Weights of a small transformer language model.
Size: width 128, 4 heads of 32, MLP 512 GELU, vocabulary 8063, 4.24M parameters.
Architecture: rotary positions, biases, untied embeddings, attention and MLP in parallel.
Training: a variant of SOAP for these matrices, 125M tokens, 7612 steps.
Each number is 500 + 40 x the weight over its row's rms, rounded and kept within 0 to 999. Layers, rows and columns count from 0. Numbers have three digits each. The size before them is the row's rms in percent of the matrix's.

# layer 3 attention key, 128x128, rms 0.174, rows 86-108, columns 0-127
085:451563441479486511480559538534430453500514434437508568533444509586538503560428491541493532511497429534450516495493414581502459526509561544507571490428509528463527505536489493523506443501566538558544526499511494488460490483519487535521531472501497542416478551551496560500511488514516441474543496504492513491570500480500509558438473466583517499516411456492445543499530526520490598519472
084:498484450498542470503452472459499556491485511536414505505572567458498512544541545478482410490558548488505517502478502448509562467462488572488511492518480486505486454497494508500455532574346516510513496451469452501554499469501449472561491516425537477516524391463535494486476560495476545459479474465516452505491548450482528443555453515540455485462475432541488510428501499446459415495528
094:496450529482441514456523463462510458519508449447579544430485499536484500462461505474471526495500540444461476511522461454489498493497523452487447470558498580521512488423570442518525477466493521445523499454473494536468431534509503544411499500518411491508430494507442514463475495483443478517632481489483562517453509533438462503457485504446562548483437485502466475569481459468427582472541
096:564470491569508526530507500481504453547487506506540439491460476492381536501475443501506496491466490550503524500542489542591566516538515425476483540529497447468510524471491514575569571479625396474468502513491531565477492516391531489494491529461536482475482495450546534501491441509567516475516557496499461476493479547539527509507565476500470509541546537445557539542464508557505523561470
094:532527553505456467495498514482477513515452473486519574467460568420498467514475503569484526505527530572440559470460465527512488535530496538417458517552524496502570477514459602514457541470447528579488540461515454495411494514502435460510499480452515444495543461548544524440510444513574514470497454484480471514515531481527535477543494524506533477564603519572451424501521534510570464476549
086:552473447515466601464561459457490416459511527545528466476442482567478510508521442490478536542489560458469509507504506520564527532521514406581457534548480529497505492510523477476538502460585483423500519528559491514434455472415531579477510451524475513471491515449457542497449513495509456524584595424515518497505502559429508554490526532502525502537552490435510526528494466495551506502480
099:486476556551424499483509508496463558510500471558576480488455504470542495519547532609535559545469519477445559524450550521507491432462476487477459538540494465520549426444453486531452466488529546586576506521504475520464449529466516440492502515431458510575499461465482462507426516489540562502530468476517479486508588549572481458543563540520496513461534492487530491526414496557463486535527
108:505444506430451505513473493478570505490515533554490523527487598470552522423552578469476447499490512455464538513480567484501485499474477547508496473496465456549533457502482513427474567522519527440515507499543421469498509490466517407494473484426513436533577470520526458417483506463486515533495454475448487551433478529531504505509442533481558414494533523496448457437435527510534403531479
103:462432493520585527486492511493512511513429480485510382563588515467524469433539463490438506505524581503574550520432558529426480541504416533508528446495548441503401501545466479559453463535480522447526508554560488479508507488538515533545563530471448509560536549508497494585540522507459512501502541514500483496472553488506473453535509483461460450488496448461501461497535517496504434520475
124:500545365485538574500522464493516504482531519592471444511515454449422482522553500535477513517534510553510440459471438520597437505496531432538492526496513481504515451506448527512494524435511507527431476540545495524528517486432470490548515498477485575473506526457506581454476521535506462444483579420515497451582545477533514488499558492549455506550543500440484524518500449540495530554509
094:477435501477487464561492529466508491504448452466545528537479515483549492509466520435489528512464527462513558481543436526512479571476489539462492477506510489550479549559482499505457541492494439493484501435483531470522493498482471463499508424559516450489481559450603395491483452420500556429526567491527482515486486484532473456556497509483509525557510478534616509484564453516524441610418
077:531461531487587493484570495530497426482470467491529541508554489518512566488444527506548548498564530578453510389475506539459512481493478545503555441437519495498402496489532464449591550474520553540506465510507503526438514540520525528467458518471531541505427496614489476543549520480508506496562479516523525493472555536474510553464574551513507520519481536480486535547507565511524592456508
071:501544394542503490487424511533460519507470528530484470487544500437490448554527493486464460551475491524535454559527446406543463512446515510510481557568487505431532471491454503517467516579510520539494441469446473541523501483486465496472504543473534461473541410503510480513434562577481557454410559462456499542522466578493461537532458538489477483428530415511452487548478508532528462514485
104:485472553543532526456486569495504483512471564443479502548500466518554480520545507471561523465520527429551419513538470519510487494638525469529433526483496442449505418515493495524534514511517575514544488590505508467463538478494572553472552453420472444530550545468533477528467539568528478460525529521500458503487495512525570465487458460432453479456496563520577552513512469507466487546499
122:536514565487474500511533594473535444525489518501605551511531455501470490504568501488536542493557571515510484463477533487479493515462445501522405492493492374496499480438516478524514527484530540525520424513471530458483553494541502579504565505467473518459450519502434488483528545515546509501578510553535475514495545549543640483438485555497489526528546532530530554483555480533530528532523
080:528582446548517491508478537515413576546518564478445473522557508511458501446515472507472510485505483547524459540455492480565507497506505505457518511545450534472526471503560492525455452578491484557492472528490513486495485487542522454530510556526515551507508439511512482462442602553518498500426544469454484437574445556446467524473502550519514472531420406511437530437419510500515439453455
091:530521381431458451508508494469510536446582454446461557532476495473505511468527469476493478517414563519474427495484542488506528531478467588479542539534547545489559591514505531526506524493451499534447448444459467513538483484512450500420525551478498473557486433526476536555519553517542465490455493468561553511565476451455475543523492499504472549506563476528482538479544569560544521483474
124:461496483477480513492515478530543418530537545517456490458481432447495466504546524475494480479456493491552451514492468462498531528575533516599447487557540534569529474493490507507489395470468473482482499532541458521491518471558526513482468467481538337561535452476508605511541524521527435478547515511493494536505485466471491493482422564478449498385512560504471465494474474472514497539472
080:548552468502514540458516492477448497491568502490479497502522546599532526472456556541410486561529506525557482510438517525451425515480517539546439519534523525429542499538499475503439468543484482545503513489479505534476464535504502472453469545470573542494452510461498490519532526542453501475505510451448504494465522554481441561471477497533511546459443497432328527500412552483506473473461
109:486469506526513511430436469489453523513552543423476476532482496495520602512474546533486517493514512440454518485431483419428509563526493516521540602480536472448502598532534581473490488517490496543452544500549483509445413521445511510533510545487539519479516441559524487481438465495581503534453461535501527507454556474474455482555502457566537501495464442470440497513587471505482466527489
095:470498487422521586550512558503514462558513447452576450453496510518544525483468522446524525469541462515529492541436454537435453552458529523529530548483525516501482536548476488476499439456519445531445490464547519469397469520501466491484440547563491522478510412504506521426490448495510555472526495536488506493503500477450496511476516506579492471405456498467454582499619494471490449507540
102:452483512562495502479538463472481445474562526490465544513519480506557465459488462582599481426525511555467410517488513467481452520573501516501521557506477467536532493530405472533520491502467563542541515565585547567456469491465510469470539536473556479437445505521464494511534462509521449574457513470396506477511532502508537447537450518470504478461443510450535450519540496574515518452532
111:491507527529543513502492495519518523510483481479490525507557563576492445517426497468538487509576542422543541421517546463475470473478446550472523538528570526471497472553526538539525485559521428539453483489476499541484440531540505443515533430519485503503501545526528457588497458512444433568525546510479503537456503487446465475511532444469484535530435431607462481590497420527522437492497
# layer 3 attention query, 128x128, rms 0.187, rows 87-108, columns 0-127
092:524459523446459493490419504505442581525554471417523510425508555444473529482518524527412460532439548461490513513487471511529590508566436527516525529498500507470453526488464518507493530551608503471482562440432480494474513512518562457519452501518555473504483548552531494482454489533459502567458473503512515618521438549528521526515476487551540500457537526542519515465417497473499562496522
109:469581478502570451482480526558528489515570478556465523533469494576586543549508539504524481472485451458506543453538507571503493492533517489465531488529529441510490474529488508497481526451372486577495469495476486510517458457479465508537545503447464472502439457423471508460582492504573543457531417518511470451454513540465549458502538564530500429540548441479451530548473533517557462504486
108:508463534561514461487544464455515485531483523538435469607567479530508458536554499447467469483480426515516493520445484464520543471446536464509546538474460512547527453502538465479492466495457483461530480493490493551565500443499424543520503481521544421537476505452501561511558520535530535502550487422468478415455500453520538472481555544491425487530401471418536463492540491433551547533544
108:507478444398451554492482540519457544457472505499550574471533525460472534462496558459488537492523583452487561437520506518528530521549486530479436499504540497516448566509476563521484485550530485540478540434459484465508457513521575471512467503479557479462497463501517451485504574468434483546457407543540512576518520492538506497541459421523543526451536548600475484503448503509438466551464
102:484534522563562463477507458459546506504504530544467440561563491566505486500520525485462467515465392553496487543503496455509490457455513462515562506488500521475555437520461509512536469465416512456492507572503516536531497499477405532438531502474487521584523470455505571482555471525553533474553507488485467447456517512482524501524584561465468433526444485424571442499498505462562593506529
099:493478580505543541503483503455517634442553489488487451499496515563427420558487509514481484513444465414534519584465533473476562514447575469506468472552473512519522463511528448482461490469470531505509506474439445495509567445485541493482484500537511492462500510489545492545514526528512525443561469465506480506433483571498488545525567550485440477523399489525566493478539455505546557461554
117:481491494484505531447558464481517552483444553519542510577451449440459512492538505421512404454464432510522506519524497394457459461483523547528541518475542614513497488499453535528478444508445493510506491439564558479530495520465582531461493536455484520562494465528467528536560464502529521504536494483449461458444534433489504451488551498485444505411528530465484417504476497473472549544482
102:460485549530483479497525428535479473514425462489566525513455461461435490452507456567515497463494483505487453503520517487489501554457462563555527520501513490458522484488525464488587413556502503520518454447548556392481540558506601499442500559491497479429487516513552540553424435503525543499451539498498514507537453466550426488475455451463501515505449525424455548526489486526471478439552
111:533458482479561519466509583519519535501539538477489490456507531529462469484494517438455495566517512471442589526509494490509570457433518460457515526473491438464531547472517543505521500512478474549507527533452467547536566493515482501474539431435535526528569508513569479524533580498467445505466498500550481527493447523531469580512512449430557492438536537516555407474496492464511539614408
103:465520521445499495490579478461496522458488479517472491411469406486464524479476493554558473501555550469492511516516489473479545478497494515473487479487505505437541555506511526529437464520420572525454423547558485558421499518501488563537454507470549557566486535495427493541461504523509472520395453390471610549462517461489528494468458505540542498490449516546481530523503505505530473454552
098:566525454516475505436501536524520544492497452516454489528491510456555425444496465544493513506457395520478520481487432532456498492489584551510465544531534457472431469473538507451484421516540515445520519470509470532450540559470467495523598526518495502522443466497561515482469437557544485451493418492480389582549547459509491429447527514494511523501520493451513477465506487466517503477410
091:517405484495540554583492468485470486542516479459436472507521516421460525505492518480503491479537486513507495475430518541500547466435467419492544532509487494432514570505514504514500515447479451489526572491496475485507492475555558452516478527523470453452448539493479398457489624497486466429532478550539549423563503512447475515566495416483493573492528529516579548476511486480487489496438
095:477506464490514528504514533473491498484415459417495499544454533484483437500476449568504445514502512537429482407392500515565454485508512474498553526487591520471492406477561513466518434475520393520561478500440424539483515503489507461551535576473509512415450473483528493475512497508541481443481455485524473434473538447495503491509480507570475573502494472485462486464529566509447493476497
110:457534516539461463502475527487444488504564572536403458590502515518569468451606512485505518488500430470525499555445453554506517501482539448521523555497436504546502504528497478469490534518533470521558551448443482469521498574446503422543490448495457513459500517533452473470558524530519500443557490541502450433508549500497450474531515496547420497515502480417466449465535472464479593504510
090:603419533466492497559473485483471485451433530468495494560552509430472481451502536522524479524457489532498464449420545474503546443401543499497496493497514497427521603532506519524555516485441470502447522545489431474544554507494505429459500530529562408459563547578525482501474515513504527526505511505528480543474440487550482552498525482452501527452540521585525495474507543435539506495461
109:440505565511479488579511459537458488574441413492548475488543465548428502499495445448487545518485573493445461473519544447487520533476453584555510533452524472400497447490522468606527531552502524487482460556482501461545515484486427584477506502484574483526514486463487478470452506520498545492499535504514524494504436512582575482501443483473515527538431502559521533535494451527521465465495
104:508544426544445610498484552571480497485439441508521505403489521481541533512438493439484471452518509468452495460482579483443494495523533481473526411462611493452513463486480501502524482470463493487551506482525481506495442449540569560527477490549531461476508490455521515505445517494547523514489507453443592497539490455525505469490493499532487539505560478569503572543514531578516432463559
100:554542534457450472434443494482516512545499570472460462479566542464577524491530483488450535433550419488465459427507488494462603517539526429452529467465526531508494520447519513522487545494540528458509548529517494439536531459510505513508486504543433427480491459534527450523464503516545516474510546524418538527486502532513495477528469556438605430551563531457496532526557539513464477559533
108:502498525511522493353445507536511507488502493515504511529471516439443521573556468557455573459475509458519510523528546455491500532484467536557505512524555483560551522458493464481484529490487492511499499571511461482474456420477477500528522465495512550558533508520478478567477540570484464485465464495522603524474494468446421459523524443540571497425506458505558519544473409551404526519511
102:544504535476432515409499499513506481459439470526463452433488529449537508450509469495472529473565520457451463535539500477498508510484472492524541449553556557522512535426462423527505553491471475465460493484559401515513539505527510535544541407588516516530439559475537522544464502501534410469477495505428541516517543578538529508505521558485573557512564500542503541560535485460478516536518
106:508483498425483490451461488532543483453506584547486528504537504470514490566482583560453478459452506520534520545454484514528489523483461564489462521485546498544554468500472416496508499487514544471482587494544553533459450524443551468575570462414493496468448536483549489477549410585469531509439473523518545467505508509481426465516533473587563508514504478496486426545547511510480468432495
101:474468503466525464504499457558460485478562491503501434567533626579507479483478557459521482553473501519513498445573475530483599561488498463475492463548484516521524489459495485471413525544577589483532492498473461466514546511566513479434492468556466502489566511480481484519518518503532583468452416528434504459575572505489414543516521480482471492459490537489448482493442517522481495511515
# layer 3 attention value, 128x128, rms 0.174, rows 64-95, columns 0-127
103:573497510488508481477508441520519454506450510394476578456493487492472457520440476508573600490451547486564555505585544466475455530427495515502476596531506459500455482531553499510495499485523494506441489409528518472472456485505503459573528515570555476485476575470479435560508515504481492525504515595564512505484463467457568526506514498520512469435443451490540462438504487531456487482508
088:506509511463516539491508566469536538513496495514530504462507543391544588439465500449443487524467453443515516476478482520497521461477434494449519457469521576468481516510469512556540478495417552502495477449424503523495554482531461450487495555452441480562551459508553472524503468510469481434546488484526479547537480464399524423505514551499440456574535558505552494563525559532427475452489
089:488559503503518427451524446516479554505491532537455505565538482468574487563536585486581521492512475516531508488475441498473480463468505499479488475538515542591452461543413504551494533486454515516460492474478511447511475517502448450456514481425535477474479519513498543497562537516546597420566501540523460513486558441527505407534571497459484535534452458442477509576477520451438515519534
101:459467534507491500462437500548482551527542553505462583404480479473438480411521477510499488564502491460547576533497529468524495544520434504504445536559451489513554462553526496534476474535544520503435518499494545451419448457551495480509482408476466499468549450507426537542562514483490487485573501522474443470501537547407498557500471580494512504491571478440510466488453470508542489476468
103:481450499465502543445502494457453501485440528477534557512475505465525506534522474448452575535484543534492458528522428506549540507504488485532476507529446583559497492495417477456544564446501427600493478470549477491459459496490481509453526547530499448476467414499534443465505474582508484535545464550526488451523460543535512477454550474531496460496581486463486455489526413531407470537575
103:535489462503474470464469480458470472421486521460458550515478508592443588491547567478495438564524534439540545527521471478463499518441530484522516537450422432568540479494618493476523555546494528486534507474432473405448502494513465456491547488496520485430482585536482478471489555492523465484484459506474548521498443514465463538572548544492503490459484444481521561465492476451487508449506
086:467477460569426511537457482428494485423514417487466459480454482487502503567514538460469474461532492541498534524514542486545579526515478499529482498579477473519508523473536565499511512480525458453482517504487479504558515465512470508531481552514510524457532433548496529433514489497601454525510515515490536488500518484485518515534548433497454421465508564427519661584488525468523428441486
091:552496525455499462519531481479432501489485483467516515448444515429450499406471504515506498524515528467468491540480524514537526503471491479539462571487490590515470446501533435544514520569609514471522511522511503438432441498426518499486469504472537495453513507491429537486452560461464498534596555430531486455446458504428562509571527530455458541540519530409486538540423508491517522475480
097:574479507438451538423503454506452462509580545454494448438512537443481463527481504495475474507496455522486456524517463438526473470559488475421386562506530546518508528428472490442456488505538529537522572488597572497474460559456524478512455489475505523419485511466461509502550503452474510488473529534495446539546538452492512498420554472473513508490488439525533495495490538506423578514465
102:492466549540517523523505436474441473444505463530532454460462500606536532490517520532529543455492418478464587585480515512493481512513491538484498513603494566503505514497484482468405529470534526520589482527567540527442510512534517428445401510465529524552472485516430455466457508479501520598522500567449494508463524502479479570476528494477491424462462486491497519553537523488545494466514
096:488469502527561492464554460537493551551463472502539492493485573544593559488478535479509523467476476454514505539449488564461537529446466500494527491459456458530605585535490475520456488500465494533456491488440576472465462466469462515493484528533468455525465446520516422553556535521496526483471540506499461474563523476549541449562506483490395502386540448518499571482500520508460459450552
091:505435457465527488577503494451554470467479526467463519452445460458477516491480473472560529527503542555510554562543487528553512526468498549524542544494449473532471597424476479450468537451552465459514522479474474509462491516494548465522512461530493471571495470453419482530581501432487536503497539482405559535446450527446520562518448542549484449547508494501434447513506539520576562538473
086:419490537543488500460505420518524450486508497463599452483513553543507460528470567590473543468508518556491518573509541472468542442504488470504475477565490448523538467518541450503499479475506541416506543505432445510486549479475449435459525490554537534490529532541484563500457477506436501513503581481531515503425515479546519506497499544463464467337515531511452499480502510496476483445510
099:533583566504529511551494427523555524479563392504614562489489522512446551439541524445503539462486530510472489497467495461507503499559525454500506536492431493541519492518522486514480501527582491461528468540492426541479541517453539514522494518510506527460535481492517467467445448488486461458476419492570601527475432494439553485503543474431458510494438541495513545518502494504473429441449
091:513446538446514491566473530550458440482568491515522500489547536571430536386472475483490494527453532440541538433526539481594536493416452468497532502465434529444472529428583447480573540509609478466500518493505535483516524513483510482495582491539566512444586540527483518471508502455505483501474488454448471527495447512510505550490508490523507502473499460510474486462512534453477552477450
112:542483511532507520516439440541560488459544481471549549493479500477483502521474551550482531414495465499492552525574531454475524532545571472520534470480481450562434492517584526529549478555526487533532461456530465457469469508526533437478423456558514492448513540569484462502451523423440460459440462497495580507446528558571495537512514527477512442484493526555487512469468498552429424462540
101:485491485501529503466515553492504541510457502548494520515574498439613449633496524538506496530548435512490483482481466532417477496436487570487565499511562497442511526530449493525457465485373549523516481548461510511484487517472424542490479460492484490579468461495511518470528498527512512432491508510468421463564537470551464455493497463583496508562452477501481460539537528548454548510473
094:458483483527490460514542571503521490403474517513518490509533505474466492591469461449462503516524532479519521539458433525478468520491547512502540503467498468491501383560492522561460541494453495576483478478423474533443508543495543450541532480530581520506440519490513540560454458613511499415372452560558470515581498466533530449503492482487475537472477466486496454488508493510470518503504
102:498497486504512383465430452468584498542508477549448508545502474408550419542494511495552473525482452574471430528494492540481478481471539517539509486500519487511489505531456480544482509513425542488413493567480569507489443497495439497517580539443481513603493502464533497525505504476512560449550476538520445456596446484499523490530495516538481557504472548478470464502515460542428544523530
098:500525454451516504544537529516471482516477551542467459503535505487457576498498537479530536533493529501554585553489463543496500502544515537455574472482508459535490406490505462503435439479464554541457540391475486491530411492409439427415519492465579503548480541532491501510498463518542520500547520552551499483571486507506517507493541492505466525465488488451472456505484481419592433554511
098:578459533550471502456486510447521451548512528484503559472481468451576493521502465560503552487531525538454497502521498523435567476464483520518534489517455458548521559431461497446471562458512529482515452507544457500514475525458565488495456497443462474420557485556475511450424519508501583526410487510498541537462509552562548501582530395404546499504499524535474541493503453492472487487453
094:523473520467493526491503556448532473517492453497551506538467562504509529417503468485459498450508489570526536484522578542545542513535501462521527492519439520497500590464562500502444508527564515476584470575496443493476534468509549457492496445525474526474524467504522500453545524448484469554530533485465536560470475561576494534471446460427533408560453486505561497480476530486587514434395
098:461514458493465561505546465467539520480529406548505413497440498441476538511531541463479509492526552465433477528530471483463536483491505504489411473437532593526412416442456488536471536531468509531467523454512490467472460508507448530481469464453455478528525545427574483436522462530591498563515507545525524510548522493537485460495548559481471501544539461500469458574495451474441535528483
091:468523478556555441531475500501518535493569498513464509478554500553471433486436481467539449509500483493495459440530425468489502530530515507521515519507508434368559543533513437510424517531497466437539497628521494484477527541561499487518510521602394526447423507445564507506547515489520474471475459479473452524529510504471505501442482457536472509529538419508503530460471518524508509452516
096:490503537500551494491471530433542495502489436564441506520448525510501395535522504464499480522527492518408458544504437511464513436550494447512452551606472524520487444519481501526577481505522515501422525483569478585550487559465493516466539488494495495552457440531492504524479490508507561470473509461493489510610524508521475488471538516610507463513589512457451508478470465476472442579503
095:520501544553499427516477487490566458532440547492431485505493531552466471464463506523447509544511470552486524489541494444514522506506523429528479596499479495550464513514487491497568504527467458460474544462581481489493518478545511494450544507507458448447538415457587484476519464448651544510494498490519592494537477511458541437466497480456478447551450485554466518514482426457496444494526
096:437412528510521553420534537481463517488514484487566462609440437615575496543526486471469504460531514522464457442535534498472524479531493573462560443475491541418418491479467504511457503494471511531475534527484474555504484539471507488485479533521513592568485509499422512469551406491496547484507471514439486523499556480484461425476532497459502460540508497447441499520507527495465495507477
084:581552465508528550468521537473535546537501448499579488504433494519521513542507490514452479437505496511399478514466470431467567501548493431502491494514499537473519457510551432493542441498446509519559510485496546500439472538422530470518403470461499422470541521538496539422504460514490557488507453538519436493445596487486498506551551540502529455544469514553536471524429524510455516562536
101:445564535543560538502509514566513488507492539576526494497560483510503523459521528486507437489549512511541495488502487535498483488474485554522516467456474439417523544534477500578439422509447521488539467549534467444491552577549551537541592461593438496551511390462445497582515500510508465478507506515473500485450451542530428513508474518548487509460515500517576486525480515528506571477432
091:510446618522474540470478498431522448514473538480533488502533525479496533473516460529485490430431522495532512548481520551494495525489438483488495514518453533535513572476528496559515512470540493496516478489539397452483537520549522416473537485519460437508543451498551455507521490539501444530543455475546532533428449568535502518587475481412539435470518499497597526483440469456495528398489
099:522493530465546487524520564520464443482528479553529446496612509455555507437543516447502428605593493493480522500465536450485528530439425491506496510540505525495496553491490510500450522495512519501468463469490522529513560452433451477570538415514549484577573482466498536476478487418457510524539522459420492467500492509535516464429483479490473427484456510451550507542573538526524537494507
095:544533497448464489523504484494525501522469504493473500519521496414545447612454467520569523542494477492514436574539450483429528426483522540475499542516454520487536506471476513490492566461422480526425489426472528449455525524569488500486470472458534431473583421486499517576494528591548546421458522499549500432538523509488477505563454516524488480529525493519514505499534460467446530461563
# layer 3 attention output (transposed), 128x128, rms 0.163, rows 64-95, columns 0-127
092:470500438533534577576600510490476536458538541554529494529474433498472550533449562493417460465488453497449505540482587477472545482468551469455515480479437558541504567486463477504506539484457454527466522497491569511425487563510512505420459500433517493503508510529603535493496538500545495502535475403497493451548515484504510518446507606522510459476546462507471515479455468462488521513482
088:531550471536449490479479503549496492500552511483511540588427508502529478519514422451498510554472472535520459547493492433567517501552482542499462493505445486596451552530619540518512537521456440497443496474495508478535474532561486549511510496550478608477500485539433484512502495543522457448416480544512483530498427531519455540453465569539474503521502471440488446474482414446475513508448
092:509528516501475495499501471440516455456463531571504480484535501483498522503536459494465483529514435478531536482486531397504530527474507503521559476457559505424608493516534487531565500519548506445464506583471507541522479453458528585435479544511436523517604491451436482520473443542497496538439502461496525457523499534404522570570498511492531451469558499476579475507490431474515491435547
082:511568448467494492551529517547537441482507455491492447557484504425505511558486507458491519500451515527487539483444440425458523498488530481504497474476524503496468611489540547475402574515434465520553433504505481496473512437490516435547449473493530484521470527497657442506477519587488486500423502502502452467499513514525509423516527469509527446513492524471415495498574549516502499507476
095:520498499543481504552483450533488451485492536569492535371465461501531464486490512568528504518500516559579495478434533470504511471562504498488514494495447449447459487460554589585502492495471510400519466485497553482513531457476495506500515540485493539485533506499481521391526563507470463470517527492474468469461507449426482566556469504507480534528499536505582507535496537556596474472391
083:440491532514547557531539496528470475590476524446530521423441431457489471448458394506550539475505499540499457468466540505577560516505472464496482496530533511458515554534490551496514528488516545495507490436486507493481436557495556572497443518472576433508580510495549491517531472462555541485443435529557493460509472561537537475416561497439528512483489519541423434522485475479532503500499
086:430538528534522507497482545535505516578451468505505497459513472507508463462516542574547531531487501469520455453453448464536494544556543471523440524441472528489476501539484364520504492556453494567514459522495522493492504522508530577468464505508530568471547547448559472562487480552470495470562535488451502523415478509493513524445495485458567491482569454548563490486435446608435503507519
098:489469490534480470571491535536542517501550549527530499453481509474490478516527492551489556515497626465493593483479483576504479557534492539456535484540495479517517517509457532408521504555504461509523500558498475514567545468520481461542487446572482474456489538468466468460507492418549434482410442531482513601561492469535532518454483514458522447455568519566423524487471483530534467439496
080:468518519514522576543462485484558547536418437560505527518449475448508553487511510488525452446531469474482547437550543416482474519507462497551523469542441512580477469515515511493525505536495557475410425451536460485465548420535494498468499514474489481599430473516500532561457542512503449473505493457519572490494520452475500477554419516552523533443529582485449519520487465516565478463511
097:525500453533438504439508517492563470491521538496512555496522465475466452485493524480522482531430608496501440380553475552550518533458520484479508516394437509432472522505507476497520505467475469539454502428432460555534505460491535495545523500484552530472479497525554547461523539578489480509454496409597530527520451520565491513512524497512516594484582522528452504467474520514448472509500
093:549551457511487514533528477518491420490498513547569526511499428467473476417524514532458468562488490532442565531527505442529458439571532422476471542518560519499479440468459573473521542504495454514498469489475472541526522492426527495459481469486557542526526528515551538480517464527524539500481432459456466524448469479515447552376450559492471534540475571422496501514514513501524503592548
104:539483547503558454445577520553494510527527529491508543450514509499527469425476542525412450478484589417444397489500444535492499536503563470484561492541543510564489470571506503486448545527445569498461487493461454476504556504565489481601537466502451478446499518512612487479488532490442455497546469516498520501523507498492510535408498500498491509467505472540497505495475569455483431526481
086:606480439502473477471498485468453478503503525533491555531533548447458596500498504455543559513539442479506580465490489520524506544465490468514522531452509528459503503480391464515482462527583500557532533461538475507468464505483576523419426543474425471464517524501484440444494567471515526528535472490440511530531490470454506485536495493521522563598483494512516491514423530422570531550486
097:472437390478460482443485534503444477569490507496524512446551508484451433559478513545518568507520465429560511522515551461550553530433487505490460492550544523503459559529480532502503560491418492558470490523462521483555511477562506427533461543528570476515508501495468434508513501521517514479464516504500461475501472558524393578548420456499454473527543448536454527492503426525486546457496
103:444606500542540450423496548472515500492459553477517557478376505488495500546468485520483499422628520507492469480502513556486529501558535527476426452499538582551505505495457565456524462513497480526533500433487464500498494491579504434495488468476448475500479510490483481507529484483428513520483445565456539457496486524526455430543542492464529567434552557494470540530529470526503448516484
093:482466473479478524542522553543464547539509485457539514462557501496527505574565479480475473495481499507531541492512499426521536471474524555487458597529423587399469570470417537519475529466510470452510517458476517513465548536518538458481499464532513474484490424436524471486596487517467463571477418545531466476519449497425474508457541505552476572490527497419522488477483469457476533526438
116:448541499560527389462502430477521405492505491454474454573522506518546535485510476484546455467447465519539512525533448450528458472545470486538531531501524470546566492512500472494490449500488504415469508478542544531496544483470465516445546571500457467482540488462484583487504481585540537493531520414538514493499505472492446519499483576448451436492510521432572461485471529450531552525593
090:597478497505518487528484446493493507586552490468504455557506511502533474514517566447586527475436442525552436493500495476505573517425564572490497492547567487526530545503488470480491464509446505445458514493492528484569496512507516533399421548455528476486495450494520501452559436395539523501540558515434514472482505495483506542570483504553448463502492477438484435507488507514568529457472
105:421511511526481531497642495469500495515442469468503447496520495499507504478515535487508476506542482539505494479469544464483458472443434469495458493554525501461577543505507484496534431502477506557501455501471466528530529504501467546437445451571413525526518521501519500497566524494500427524536566473483483500494549499478492512426511582475468469593466413504643461554504525479560479466498
101:551507509504498533530570489497594463462477486436486486506496500610513494470472471530456491442425436498470478499468436496557515525451485509484445481468578491566520511440393588525497504538564464493445470529540505571469537508505465564555527495521433459505489527536510472431453451502555484500522533491544543513458515500568548538460483502523512564494456451464519568457502444516494548463522
085:443453466463531481471535441518536518510428490480524413500577438452459461522517612472588494457469479510549503500478535574506469536616503479504528553470569499460510457498514550472463547454502481504513487528476501474465535521511532503546496568515529502478441464474462443495489565456530426538537494450461466460536543449490422520467552511538466548418534547519511474515513474494556508462491
093:500549486465422549525449495598441512520547494467469514479473509484470511570480474561518459539460579488483544526514452544459496494528506543480452474487519472512480471495505427523480475557537442525477507435543517550501479497528534445615454572547472466525493409457464489405478556492453522513527432534550430472529474494494458540473509528507537505511558533570466558529520512535450463556518
080:523539575547546533479551559491465436554458569534487486525542495548515515550454474549489452515468468476588490465479533511587477498476437566461563459514484505487461573494503524481534442522511494516495452437566462551519469474446567488493472558517563479503455450496451502573464488424498488447528467588442475495496559494467527498485472474488413496449438481483558504516496535542535462491535
081:505488486425464555427515484497483502526470466501511481490422520533502502514549499510424555475494543519543550582481522469440462497459508454450520512492555532542481484587534466512537495484507516544502556447478484522474529496421425522436408452373530488516531452495522509574509492411536512553545528504543527475453514513543468552532496542485543509514443526476486405551484545480463507534458
099:507468492450476511506492468474504500515530546469471508504533538447514586524475575577514526475506558504499425522488534498517458525461496562540568457459493518513471528510476531445490503463476490494530417487526523397436545441487493466466466470586436540447600483539530492482542474537513484482549501522483536473409482476496583489510517474446441503527466498531559531487539512512536481407615
084:481540467496483567533492567454439515500522469468525574542413430528471533501520469481461507534460546445477477537437543488470485525541474554522515422520566511444556454530516452538474531478516546552512458532437552508516534530497519499482488520484595539476482516498450540452502526468430532478516489524534455508405527505555528532504577517495496508463456528495563468611495442492458577444481
094:549519466498476449477472463538512472459487519549436586521548510434474482548455489488528471453511513482484509506488456490550494470491507495538502503426513560519548464465512521479550517461547469513555450501464405484573527475582486493511574469475513473491466510458437517588459532461464597554526538526578465489527428473490517598487496494484432570454485461525541440439466533484445490502460
083:428551512409461503452463507526484457491498485542545526500525459490457573519516520486484504561452454544580531475549546509505468460531480521487462511495502570447493489524488519536528548536533543487459510510522408453495452503492545506518478557498560495462473542435501495520471543482617552509513529477519518489486482435578481463437510425485426495485482533501507570535577434433474444412492
093:532524474463474502472470456498527502537444498429493475577555497609502457534543431496494514550459498505464516507491563424482478494487563413482506470497526524524506439513561470528485472518547493525481556429451491502501445425522496509523414535409518519458471517478521491515494531467495631503501445495570458492504548467493515509534535537453538506519516471460504504468529532525529434548616
109:517492415510479524539442471575452563427487454436540501544461540560478525552497540531530499516525567559445556462510516451540554481546470526519484540465510496392480418474498513500512548580489500519494476469431562523478478523432532527569491512485543556445502464487426510427438501440490527523492519475440492455506528511463494468513537499522514556534577484564479450459498473484494443499485
086:454539514479401483521472509488489539555454544455412523584465508509477442463465440530464530468441491499482514465459477528489444497513493475498517468499572562463486463454511546459459436486506538427507519549546470513533506534519538528474534565503441469489497494563524493575522545616516457454433451487467471473537525474528578517530538560552545531489573520480486494442461526518460468514565
112:509478450557484473473520468467534484527470518503539452542553457459468473510512544546487466511483442492517504408465498438476556534474466529554578482516508500511530438559485511517489491497379550400453481567527508543468501478454477578476541600508497504576487452531564484459530491483555516490521478459473513484459478460532537452533592516487523511539451503500583477558506447482500518573458